config = dict(
    n_layer=13,
    d_model=128,
    n_head=4,
    n_kv_head=4,
    head_dim=32,
    d_mlp=512,
    vocab_size=8192,
    activation='tanh_gelu',
    norm='layernorm',
    norm_place='pre',
    norm_eps=1e-05,
    positions='learned',
    qk_norm=False,
    attn_scale=0.177,
    bias='all',
    tie_embeddings=True,
    parallel_block=False,
    init='uniform',
    init_std_qkv=0.0531,
    init_std_o=0.0,
    init_std_up=0.0531,
    init_std_down=0.0,
    optimizer='soap_variant',
    lr=0.0057,
    beta1=0.95,
    beta2=0.98,
    weight_decay=0.084,
    lr_head=0.0109,
    grad_clip=2.0,
    warmup_steps=200,
    schedule='cos',
    final_lr_fraction=0.03,
    batch_tokens=32768,
    seq_len=512,
    doc_mask=False,
    train_tokens=114400000,
    steps=3492,
    dataset='wikipedia_en',
)
Each number is 50 + 15 x the weight over its row's rms, rounded and kept within 0 to 99. Layers, rows and columns count from 0. The size before them is the row's rms in percent of the matrix's.

# layer 2 MLP down, 128x512, rms 0.122, rows 0-127, columns 288-319
106:48 48 26 56 54 38 33 50 47 40 55 55 36 53 57 22 49 65 42 76 65 35 43 00 60 74 71 53 52 72 50 63
097:63 67 71 57 51 37 55 74 28 59 46 34 43 79 46 60 17 39 67 39 41 31 48 72 60 62 60 46 56 32 66 31
099:53 64 34 45 42 25 60 37 31 72 50 38 46 33 55 31 71 45 37 56 65 51 30 43 51 47 23 80 67 48 70 34
096:55 47 47 52 51 42 65 67 34 41 42 37 76 39 61 15 59 67 57 22 32 72 53 86 25 65 53 94 42 35 46 53
109:38 47 44 66 46 56 38 44 35 61 41 56 33 46 74 55 71 38 48 65 52 51 69 49 57 46 70 63 38 47 48 60
100:47 46 52 46 58 25 67 47 52 37 83 38 48 38 44 43 41 61 28 62 32 47 22 44 27 34 36 51 36 56 34 55
099:57 60 66 34 64 63 71 40 64 32 14 34 43 67 47 61 52 58 83 62 36 36 49 63 51 41 44 68 43 46 64 50
098:40 69 71 60 62 63 44 64 67 43 58 63 43 63 49 62 40 52 51 71 58 37 38 62 41 34 23 42 59 44 65 48
103:99 49 23 65 40 36 41 31 44 49 14 59 54 56 44 30 60 50 65 67 59 48 40 42 41 55 39 26 62 60 58 29
101:51 40 63 49 51 40 47 53 63 59 33 48 34 55 57 72 36 66 35 34 42 67 17 49 64 31 28 49 39 36 59 50
098:65 64 46 07 37 69 56 35 51 50 46 30 60 31 71 42 36 51 70 59 46 13 70 63 42 71 51 56 38 50 41 52
105:50 73 58 52 47 42 34 66 56 29 60 48 67 77 82 16 53 80 44 47 78 58 48 50 74 38 51 64 39 29 71 39
098:70 31 33 38 32 68 40 51 59 80 45 33 56 44 74 60 33 63 25 47 64 75 53 33 29 53 46 70 51 51 42 40
103:71 51 36 40 32 17 59 59 70 40 45 56 72 49 48 53 34 52 58 38 70 84 52 47 35 51 41 30 57 63 44 50
101:35 59 40 37 62 63 51 64 52 45 56 69 26 68 51 59 29 50 46 44 35 36 68 49 51 53 54 49 55 57 53 41
101:73 34 47 31 37 42 59 53 57 38 43 62 55 20 56 50 36 35 37 42 44 72 68 61 56 87 99 55 51 59 43 44
108:45 22 42 28 63 63 33 75 41 66 44 62 60 44 26 81 57 62 38 51 49 49 47 55 15 57 25 74 41 64 69 35
100:42 67 72 56 46 64 52 37 73 47 25 32 22 45 57 68 51 61 46 57 51 68 51 48 24 58 31 51 43 79 41 44
100:38 45 36 38 33 72 47 45 41 53 56 50 73 34 44 46 51 53 32 26 83 64 45 82 61 52 20 93 45 66 35 35
105:68 41 63 47 33 40 56 57 32 51 61 44 42 58 52 07 70 57 44 42 49 37 67 25 53 49 24 46 51 43 46 53
103:63 75 66 40 56 70 63 72 52 42 39 48 43 44 52 61 49 47 37 36 39 56 34 91 66 41 92 53 48 28 57 40
098:46 70 30 84 40 46 42 56 33 54 54 42 39 43 67 39 39 38 41 62 46 51 54 27 63 39 71 14 68 19 66 55
096:50 55 29 67 49 41 61 54 49 15 43 43 52 60 73 59 51 41 57 52 40 39 30 58 54 43 42 64 55 47 42 43
099:37 64 46 41 56 52 39 44 32 19 57 14 44 26 46 32 42 20 35 73 25 23 60 75 78 45 40 58 56 45 63 46
102:40 39 65 81 59 41 51 38 21 72 18 49 70 34 44 55 56 74 44 28 43 52 51 58 56 67 59 63 67 45 59 34
099:24 74 40 59 56 51 50 04 42 52 59 57 46 51 47 39 62 38 42 71 75 49 38 38 15 57 25 43 49 41 57 41
096:75 29 56 51 53 39 30 63 35 43 41 47 47 43 43 29 32 48 46 29 35 52 67 60 28 63 51 46 46 52 53 57
098:50 67 53 67 47 57 47 67 36 63 57 22 37 56 84 82 48 60 42 62 29 56 57 44 58 45 60 22 57 59 82 29
104:59 60 03 67 65 18 35 71 59 44 48 56 32 17 49 60 58 58 52 67 38 51 69 21 31 71 42 72 63 42 47 35
092:38 62 20 68 66 36 36 72 48 82 60 40 42 32 54 74 57 04 59 39 82 57 65 28 70 46 62 55 60 54 41 79
108:72 35 44 56 29 55 49 50 75 54 60 45 47 44 41 51 49 48 41 41 51 15 49 72 70 69 31 57 53 56 41 38
092:87 43 46 44 40 65 28 39 29 62 76 52 34 40 06 61 71 54 40 68 52 35 49 36 28 39 49 49 63 57 47 49
109:49 35 00 77 63 56 42 50 57 62 18 36 71 58 61 52 32 45 65 54 53 38 44 52 65 40 97 71 75 80 60 55
098:41 82 20 55 53 49 43 59 81 53 45 41 43 66 41 57 50 58 47 35 62 49 57 99 33 57 52 29 60 37 34 44
099:38 41 78 62 37 64 30 56 67 33 68 47 55 41 84 52 55 76 67 60 68 61 15 42 46 62 40 59 43 57 52 63
098:56 25 55 35 46 47 63 54 48 40 18 44 35 74 50 71 38 38 67 63 64 36 41 73 38 41 86 54 31 57 51 43
094:37 53 34 62 68 56 40 48 58 46 34 49 32 47 32 46 37 37 17 58 53 52 42 46 22 48 48 54 48 41 69 43
107:43 51 36 37 65 55 60 65 55 20 61 24 57 28 62 45 49 45 52 48 88 54 49 78 42 31 47 37 42 48 84 52
094:74 36 40 29 29 53 33 59 34 25 50 30 58 79 30 45 32 87 34 63 44 54 44 73 49 64 46 59 22 63 43 38
100:58 24 43 43 73 26 36 34 32 51 54 40 43 74 64 73 41 69 35 15 63 58 60 43 53 42 64 60 48 35 26 36
096:41 38 59 52 54 53 39 59 34 49 64 29 41 43 54 59 61 46 80 47 47 49 35 25 53 87 60 44 56 22 33 53
099:60 54 52 62 51 64 46 55 31 49 38 54 41 52 59 51 37 80 71 41 44 45 34 74 61 52 28 47 45 14 63 33
108:49 47 70 57 77 47 61 63 40 24 35 56 28 73 47 75 48 61 76 49 54 78 34 33 39 73 47 61 65 35 51 58
101:41 76 68 59 61 10 56 57 51 55 64 65 54 44 40 24 43 46 36 40 42 57 28 52 43 58 63 50 49 40 50 42
098:23 53 46 60 24 36 55 58 51 29 56 42 36 56 47 99 26 24 16 40 49 58 38 81 70 36 54 01 62 40 33 43
095:35 64 30 45 32 33 44 67 42 40 42 42 35 59 59 60 52 19 47 47 50 55 71 35 77 29 51 65 52 60 36 43
103:51 21 60 42 27 53 46 53 62 70 27 39 84 83 31 79 56 45 41 46 48 00 16 52 59 58 70 51 60 42 45 56
101:42 42 51 32 30 71 51 23 79 41 57 45 57 32 62 43 65 27 47 56 56 64 42 52 35 60 39 32 58 65 48 44
096:69 61 49 75 58 63 40 53 57 52 54 63 63 69 58 37 49 63 68 50 58 59 19 29 52 46 31 48 43 40 63 41
103:62 42 70 47 54 46 60 50 55 71 39 53 36 54 45 52 58 13 31 31 58 50 68 62 69 62 46 36 29 49 33 55
094:55 50 46 49 74 51 58 36 24 57 44 57 60 24 57 46 28 40 45 78 65 74 45 41 54 69 23 45 59 44 78 51
102:63 28 68 55 71 49 63 43 32 43 30 37 57 56 25 09 77 58 79 38 44 32 34 34 30 38 48 27 38 27 45 57
103:58 33 46 58 53 60 28 68 75 22 35 28 52 45 08 38 52 53 39 39 57 59 58 26 40 74 56 33 61 64 60 75
098:89 65 47 13 32 39 59 57 71 50 45 60 42 71 37 50 51 45 42 08 21 70 42 77 24 67 75 36 43 58 71 85
107:48 52 52 43 33 59 55 59 50 48 40 64 69 52 34 57 37 44 60 62 63 38 38 48 66 36 64 52 64 40 57 53
106:33 48 38 65 43 51 35 41 34 47 27 47 59 38 54 27 53 56 38 37 43 48 33 67 62 58 62 16 51 37 36 51
099:33 53 61 51 56 61 51 46 64 38 59 65 28 36 75 42 39 59 69 73 84 39 35 50 39 63 46 73 47 44 26 49
094:57 63 27 55 78 16 62 57 58 42 61 56 27 44 79 48 75 64 40 84 36 65 43 72 44 53 41 52 48 72 40 39
096:42 48 37 56 22 21 79 65 64 63 52 54 68 56 63 71 63 74 60 34 30 45 52 63 15 28 29 58 43 78 66 52
094:46 56 56 60 71 46 54 53 78 10 61 46 39 36 45 57 41 31 43 72 78 29 09 06 26 56 50 64 58 56 73 49
094:70 31 49 51 53 52 58 36 40 63 57 42 44 59 48 36 32 42 50 71 77 63 26 62 65 75 86 54 82 50 44 56
106:61 78 41 63 56 62 32 40 45 54 36 41 63 51 76 54 74 60 37 40 37 71 31 26 26 49 43 71 81 37 55 56
102:50 70 52 72 36 66 20 61 63 60 63 40 67 64 32 39 51 43 42 46 36 37 80 32 59 51 64 60 73 52 53 37
106:56 38 65 42 58 26 57 73 64 64 27 39 31 54 24 56 21 50 79 48 57 44 43 59 58 29 46 61 41 49 59 61
103:69 61 32 48 58 53 52 25 64 42 45 48 30 55 59 57 68 66 58 22 67 52 29 74 20 57 03 68 22 60 61 57
099:57 69 49 45 50 46 50 15 50 69 59 49 72 54 53 64 28 58 56 29 13 72 43 49 80 38 48 39 51 48 52 30
097:55 27 50 48 31 47 35 54 68 40 44 48 75 53 37 42 36 34 43 39 43 60 24 65 57 94 44 55 50 62 54 56
096:52 51 21 41 64 25 58 62 45 70 74 61 70 56 52 87 45 67 56 83 52 66 49 35 66 44 47 58 57 68 43 51
108:56 75 55 76 36 49 45 03 59 74 70 55 50 29 42 26 52 59 33 41 37 33 17 36 53 62 61 59 60 44 57 42
106:52 41 61 36 62 53 63 69 38 58 28 54 75 43 69 53 23 43 47 57 45 19 54 60 48 28 51 33 56 55 52 54
107:06 56 70 37 62 64 39 45 41 58 45 49 39 80 49 69 50 32 74 61 73 61 68 14 27 62 36 50 63 37 67 42
095:71 37 66 39 39 65 34 47 35 42 32 53 48 61 49 64 54 39 48 49 34 61 37 36 81 66 37 36 64 62 75 30
102:52 61 76 42 24 35 42 50 56 35 38 51 27 28 41 57 59 28 48 47 52 54 67 80 45 66 57 87 38 26 56 57
101:08 42 33 49 50 49 50 63 32 41 36 44 58 21 43 53 35 63 53 47 53 28 45 46 38 37 59 88 35 80 44 51
099:47 43 47 47 26 38 39 67 51 48 34 45 44 34 46 74 57 34 54 29 42 66 37 46 53 58 99 56 52 72 52 63
101:62 56 71 53 57 54 46 74 51 52 36 20 18 45 50 53 41 65 72 55 44 44 66 52 34 53 58 75 52 53 45 30
107:62 34 51 32 58 26 44 32 46 40 85 46 59 42 65 49 64 45 45 47 99 29 55 50 47 22 57 76 36 66 49 45
109:40 49 47 62 41 52 39 36 88 39 66 44 56 39 67 63 35 67 70 52 55 54 31 26 51 53 29 49 40 25 58 68
104:67 37 47 43 67 42 44 37 42 39 65 66 45 86 59 69 52 72 48 23 55 48 52 71 64 59 34 30 45 41 39 42
099:99 50 49 78 60 57 41 51 72 57 36 37 69 52 61 51 49 45 38 64 28 62 34 53 60 51 37 26 51 41 59 35
094:78 25 49 31 51 50 42 67 49 43 42 63 63 81 50 44 15 62 74 58 57 69 53 21 78 68 75 40 45 44 49 36
090:32 58 31 54 58 64 38 62 27 57 61 46 55 47 36 30 50 73 44 64 59 39 39 54 49 37 30 30 60 51 41 44
097:28 99 55 38 35 82 27 27 54 48 50 32 63 49 58 56 49 26 32 49 38 26 64 45 34 34 52 40 48 81 39 47
094:88 48 36 64 41 50 46 56 60 64 44 39 53 76 38 39 50 33 20 64 70 58 33 31 59 45 60 15 57 32 56 74
103:42 33 51 71 72 62 63 38 38 42 53 46 40 39 71 01 62 53 51 45 81 15 77 50 64 57 37 71 35 53 33 41
099:59 27 66 53 65 78 43 31 42 31 23 13 09 60 46 50 50 40 61 60 73 62 76 41 73 81 75 42 53 47 43 42
095:37 49 58 46 64 38 84 30 54 69 54 72 81 58 25 31 49 31 84 45 38 36 55 51 36 60 46 93 54 37 42 47
095:44 43 66 54 44 42 73 67 55 53 49 49 33 57 63 17 52 75 52 47 45 66 41 34 60 40 23 17 46 46 40 42
099:66 45 37 48 53 20 56 33 37 40 55 43 53 61 67 29 25 59 44 01 50 54 30 58 79 29 54 61 35 57 37 50
094:53 75 41 46 74 56 34 82 29 76 33 46 45 28 82 59 31 65 27 29 41 43 45 31 82 48 40 49 56 38 69 41
099:63 62 50 43 64 50 65 50 32 64 51 39 60 40 45 58 48 25 09 44 21 56 47 60 47 10 17 39 43 56 58 57
094:85 45 59 70 52 33 51 30 91 38 55 59 68 31 37 61 62 26 48 46 54 39 64 21 05 62 56 53 33 66 60 60
095:59 54 44 29 72 26 50 43 80 52 44 44 68 54 66 76 52 49 37 63 48 45 37 60 72 73 65 50 58 57 48 51
103:48 85 58 55 46 46 47 48 67 57 53 33 74 41 80 54 61 58 41 89 25 22 40 53 60 64 54 69 47 72 58 43
101:41 72 50 63 49 43 24 38 65 56 39 40 59 44 41 89 28 75 24 64 34 53 83 39 59 31 60 39 58 51 72 49
105:33 54 54 47 84 46 30 64 34 54 79 50 54 69 56 17 45 41 62 20 44 74 68 14 25 56 33 57 50 48 70 55
102:49 52 32 52 60 39 60 38 66 84 53 45 55 58 59 54 29 40 46 42 47 58 38 66 02 51 61 43 46 40 53 66
097:54 42 37 71 48 57 50 13 61 77 44 55 61 71 60 25 21 44 51 75 56 62 60 40 71 68 40 91 45 55 51 58
101:53 49 50 41 49 51 46 51 78 45 54 60 59 54 86 44 54 52 47 61 29 45 69 62 20 65 56 51 63 48 46 32
102:33 41 56 55 57 60 54 63 46 46 75 35 47 68 67 53 44 18 88 21 54 51 27 69 39 36 61 57 44 51 62 34
096:52 43 40 54 36 38 55 81 55 50 28 29 58 67 46 42 40 71 48 35 57 48 48 65 66 30 87 70 51 49 56 42
106:49 45 62 32 59 91 47 53 47 66 56 28 57 39 61 54 57 19 73 57 70 50 49 30 45 48 51 89 41 57 49 37
106:32 52 57 27 42 50 81 54 39 68 53 64 55 49 40 52 43 25 60 44 54 43 63 53 27 44 46 51 16 60 54 59
102:61 58 51 55 50 62 32 19 45 45 71 38 27 30 67 47 78 61 17 61 45 64 44 30 55 47 31 44 36 54 35 38
093:60 56 58 56 43 46 36 43 24 57 43 63 64 40 34 57 29 38 53 59 50 40 46 75 19 38 56 63 52 88 49 32
101:43 72 85 52 59 55 43 60 24 69 59 23 35 40 45 49 39 46 42 51 47 48 68 48 41 35 59 53 41 62 29 33
097:40 26 64 46 50 57 46 61 28 40 47 22 61 52 69 43 55 48 56 61 46 48 89 66 70 44 54 40 38 47 55 29
098:26 34 55 63 44 17 37 21 59 70 60 57 52 66 55 54 52 20 50 44 24 38 47 61 31 55 41 52 45 29 38 51
095:76 59 39 41 61 59 59 54 50 51 51 34 55 40 39 36 75 53 46 47 37 52 35 52 09 52 74 03 37 44 53 47
100:31 55 78 43 57 69 51 42 43 31 63 38 47 81 65 27 50 43 20 50 44 76 51 54 14 56 22 65 37 39 55 44
100:40 67 34 51 49 59 54 32 64 63 45 47 86 70 47 50 45 34 29 26 41 26 70 59 32 34 61 62 68 34 32 63
106:34 99 37 78 60 58 57 53 67 64 44 57 37 58 56 74 57 40 66 31 71 50 70 34 52 54 39 87 54 58 65 41
097:80 32 46 39 61 41 44 27 37 33 45 51 44 33 54 26 39 47 74 61 59 48 23 27 78 56 62 60 66 21 43 45
100:28 47 36 48 67 70 51 85 42 53 58 66 17 62 50 29 56 41 49 42 64 48 33 61 74 50 55 68 45 56 59 59
096:40 56 44 44 70 71 42 38 57 31 66 61 56 37 29 55 47 36 62 49 45 55 45 54 67 54 34 31 50 54 65 20
095:37 38 40 61 73 74 53 67 56 62 31 66 37 63 77 59 53 54 56 47 48 43 22 65 41 53 80 63 42 73 60 68
096:72 43 37 38 59 54 75 66 40 53 58 65 44 47 69 25 34 60 73 50 53 47 27 72 67 25 53 85 47 39 60 60
099:47 61 71 43 46 59 43 65 90 54 67 33 39 45 58 31 74 58 64 40 39 58 20 46 34 67 76 54 47 76 51 64
097:28 30 44 47 39 56 49 52 61 64 59 61 49 39 52 24 24 57 50 34 53 70 54 45 52 36 61 51 49 48 53 54
097:72 38 51 47 57 52 52 49 39 39 43 40 28 53 65 43 54 55 56 93 50 63 99 47 41 55 67 58 58 42 43 41
097:51 30 60 55 52 69 36 60 54 29 99 68 33 61 61 58 53 57 50 52 41 55 57 48 61 52 43 55 20 56 70 40
105:37 46 37 51 54 56 19 47 55 32 62 40 31 44 35 86 32 20 41 06 20 70 46 29 44 57 22 53 46 66 33 48
109:15 38 19 53 15 72 52 49 86 05 30 71 71 38 24 51 33 65 63 36 52 82 63 35 88 74 19 50 34 60 38 60
097:78 69 63 47 73 80 43 60 41 39 52 37 49 48 69 55 41 44 33 32 37 64 52 43 65 58 19 37 35 57 44 52
102:43 61 63 51 48 39 47 49 49 79 30 41 49 57 65 34 80 68 49 49 40 51 72 85 17 86 41 81 43 66 64 50
095:65 41 44 66 48 47 34 37 23 50 60 57 45 46 69 34 40 59 41 66 66 23 21 64 90 44 65 51 46 59 53 46
107:57 37 32 56 60 49 47 67 56 48 53 56 38 47 53 47 50 62 54 49 78 57 47 65 68 32 38 48 42 45 43 32
091:58 58 62 65 73 41 53 74 48 69 41 51 79 51 78 36 43 61 70 49 63 51 36 52 92 52 69 47 64 37 30 48